python train.py --num_hidden_layers=18 --num_attention_heads=5 --norm_eps=1e-05 --qk_norm=false --attn_scale=0.177 --bias="qkv" --parallel_block=false --init="normal" --init_std_up=0.0665 --optimizer="soap_variant" --learning_rate=0.00625 --weight_decay=0.0 --lr_head=0.00465 --dataset="wikipedia_en"
Each number is 500 + 50 x the weight over the matrix's rms, rounded and kept within 0 to 999. Layers, rows and columns count from 0. Numbers have three digits each.

# layer 11 attention output (transposed), 160x160, rms 0.0573, rows 28-31, columns 0-79
467459481474498537523491481463478519506492460445503366520457499522458466472459471476492525468553585506436509540521447492466499466484402512545510566463488473485467473528501515516465513537507507519472524461512468539526485575490462494587467479
515508460518524515446481564487465453477519510502492442562519495515547514460519550483513502468522448505525508500531403532531493466551528462495442531481513505454517460508513525484523492544506428469472516478492492489487530502531454453427589513
534470467477475494509497574478563538512451589488466459550525501507559437456511547440493521576522476547412457500460493464471470511513475542534579551489471611565514515480487471479399435546548462458539506510452418510513537531497437532517510534
485561484482455490489568520491440502515498473491542545582457537439453499602562472526493477465507474496503555521582528501600514498501511502472585521522598557536522540528457451445430495518468455471507511449463582468531517511497509559523506546
# layer 11 attention value, 160x160, rms 0.0469, rows 29-31, columns 0-79
398516547491458443555452464528600514535516533444595505508517515454434492594495494557507527473475488596555441497501583439532506430429488513504541444556509500534513512460498446544594460464520495510516473491556482510527437480500543542523519411
457473427554502494483557449502506534478491522449513518499551517453443498525440500559480457480480541492479568463584463513562534470490539482457432445507511421446500527501502551504555531475534403484446478483562456444561570471557590516476480470
518488497531621479405499497493580477460527440504501511446508499571512533484446560550548534534553550410521456500436495566442501449535445539499480516503460478464521471472516551493498431568495496586487465434490486552425453542503498496487508432
# layer 11 attention query, 160x160, rms 0.0468, rows 32-45, columns 0-79
507551462545568459548434596554574492444492427416509506499483527467544467436508485522482534505504533466529479493522535450494534545532499471399558526526438471436480516519471414472524557424420422571434445525444580494488480462493564414464517516
616466374460462497461581432681495468533505399523500586590508544490509489575518483517523496522473467435424480523519559552616489531508523481478519437538479484446599439480527483429473586433545463413528464387518529517504397533558547479544461568
537503453438417485498471529471506539465425505512445465531435546548514581494525506482501488509604508434535420470496435486563486491388473558434498518524485510546481523485510487550451381418438485453517436492512496476417428523539515586600457462
466502431465510488568543519571541415524564514458475473508571473474518486521563472561521601480481528501456310476476572514419448519514539496488604501533552554533471546556413524527555450454576481462476464532515486519491544474467532448527469449
474574551420486577401437456503495606490486541480462538538502527528529490564555584487432446475551544541584477485470537417525602420449458450524577439492493472432517526524505516468571596491534597532472509601538425427482556429530528434495511513
538496524523530540587465539512487463490559456469460603551473494517491548326473380488427548406507439512452534516489443605513460489452509501521555430469559433499511450637457494626582565497387478475445402386469558535433362549520471586499580566
505472585473558525393521411505511553448517498489500490382546493530508464443443529446432526517471419569482493507546503453451497524549470503570507536490482490560430547515430533501501448428557460489484490512488531560639507555485541459466475521
505473457456389495548454477472599437506497418485387559464510544397500442550518476549620454562505483435533521469482509499483518521529475610520560452567470483541517494550559467544526490426530547461462476535511547419495357557546528466544399526
450494453559432481443494521479409474524513519443500426575430516494483496455518431456461528496460553488507528498493542492619395442524514486515517499522428441524521459549505466505419371480527514505523509512588507475507573555505581439504559603
541470562532432411492536412461481630545598583413359524440528461545426540384581496549567526495550584481494529513598469473473466529469465511534460516438412504452474465511452513465495486574562464525476620455476446427441445458602457527488454420
477456473501498452485464462561524471523475499458564538506548612541542622488459529452509461645463501550546500527498444460576492580448476525581549503443627496504513458474519571487520477451447550589437474451491507553577580495528544494580451438
480502512552518429490414501422476434458483494522499430569522503529512396413581502504485560616568545581386504476440413469497524519423511519415565512543526559488549464468485469510426455482515497559634399551431479503490535529521519548478399503
561485508505507334485350582437474554533505571454441488433514504553485541527472517493542536514585558519522499520594392542452532508442510459566537511522510380457454467563564510475562506503439476449544433569530590475468487515380480597452495502
475555576498523571568539568484394551426471551478478493349531450499541517550407493488547592442430499417405457474399510446501578557463457427574584501480497473458389537548479468526473559565500547537567447485514468505553462487522511531444494594
# layer 11 attention key, 160x160, rms 0.0466, rows 32-45, columns 0-79
453462503440506591530466588531507520421460498431529403578543536523450444488478514524548452562457475482545546494554487423451530496511467560531625513524497572458571559531477506531508507430488567571504509454453590397457557533475526530457516562
578499504553552538515507445498508494526472420468475576481503480446497470468552474492406372464468435501494517502456485542599531454538448509553484425480567539453503496558491510513477446506494472482474527437443572478522385509530483438550461497
493459451498490418483516522546519486595541503435492469460514605539412479493433479496472432521532447565539483432442526465499469518363522524527535521434490445409479513490562492498458472495497449405510456491429549434434497483523451619506564469
553571447405499481549589572504471483441476515520525466511418533487480434511503448529538516441514510574447423459444484526510449556518531496474566416499549506456445492540536486493559433482498580518453472569454557502490455435463630507487453553
441448526440522468419522467530501535535511620460476468502485507565502543523538563482290476557535560478531478530424500407522498451588458506521618493535477467488477532527465488431532515546584496497478503492514462374519489431506565467515482474
589568497585539493669502478472465509448599446446456551476518519541453588484413501518467467494453444448584515457481447534565490469472477485425471411623447431456456419610482467569544485448489537431460500526436500512539488504486460538459545460
501469493565502555482419475589433515421538455501605505369470517489543469419445537443490545592466530526490448485508485511471496446510541598408472613513530497490501540407583441387509507483565574518471519553452511559541484559459400554423522584
516480427465467495531562504496531507536483513472481509470514507470474487425498431526497460498643403537508437456520479465523594463443472547463588455503486474501563500632534582510418457523509474525440489436593477523468488576540565474537391523
510485518456499490498414540462482448569409470426535442597446527540494507468500375415539648455467538577471562540460486514611483481510504497519479490515426523532481584490505483442454511480568525513542464511423474551495564467433591414536489555
576452489560436545477480487458492501443494486544499462438558537623417476487521526507521521475564548512445536557542472496472544455530479531528493439469490570572482426526454461500562565481545411495554527492485444468466479440584536555557493454
518509508525480507454503522505562493505453543454489541409506510479536545498528453470475433528493500531484511543473444479527515563532471550480475503525516507499496562477571543482521494419626515498532482560482404482608498479506548392483493487
430490476572491494527463464429463427517497487433494392533521504493490526489557490537494543537597579478475427485481484489450524475526494492517469559586445563392437599466434422584382427449546541554560426541545489536465390582501513622513404548
514585511491533483524416528501450507480454546480477467441518600578398558488483477481562539497497558491512594485617466496556532508512556467474478531612461468454575377505511557493601425435518482542496451551531553566411467515518520454445552450
487484626520509547535569539567498521482548431452500482488519448524527542551479531574520529505382449466456523455466489363454583504460550513427494503515481498528511523474422484557444534526519520478606459401478482630565545508468490569477533560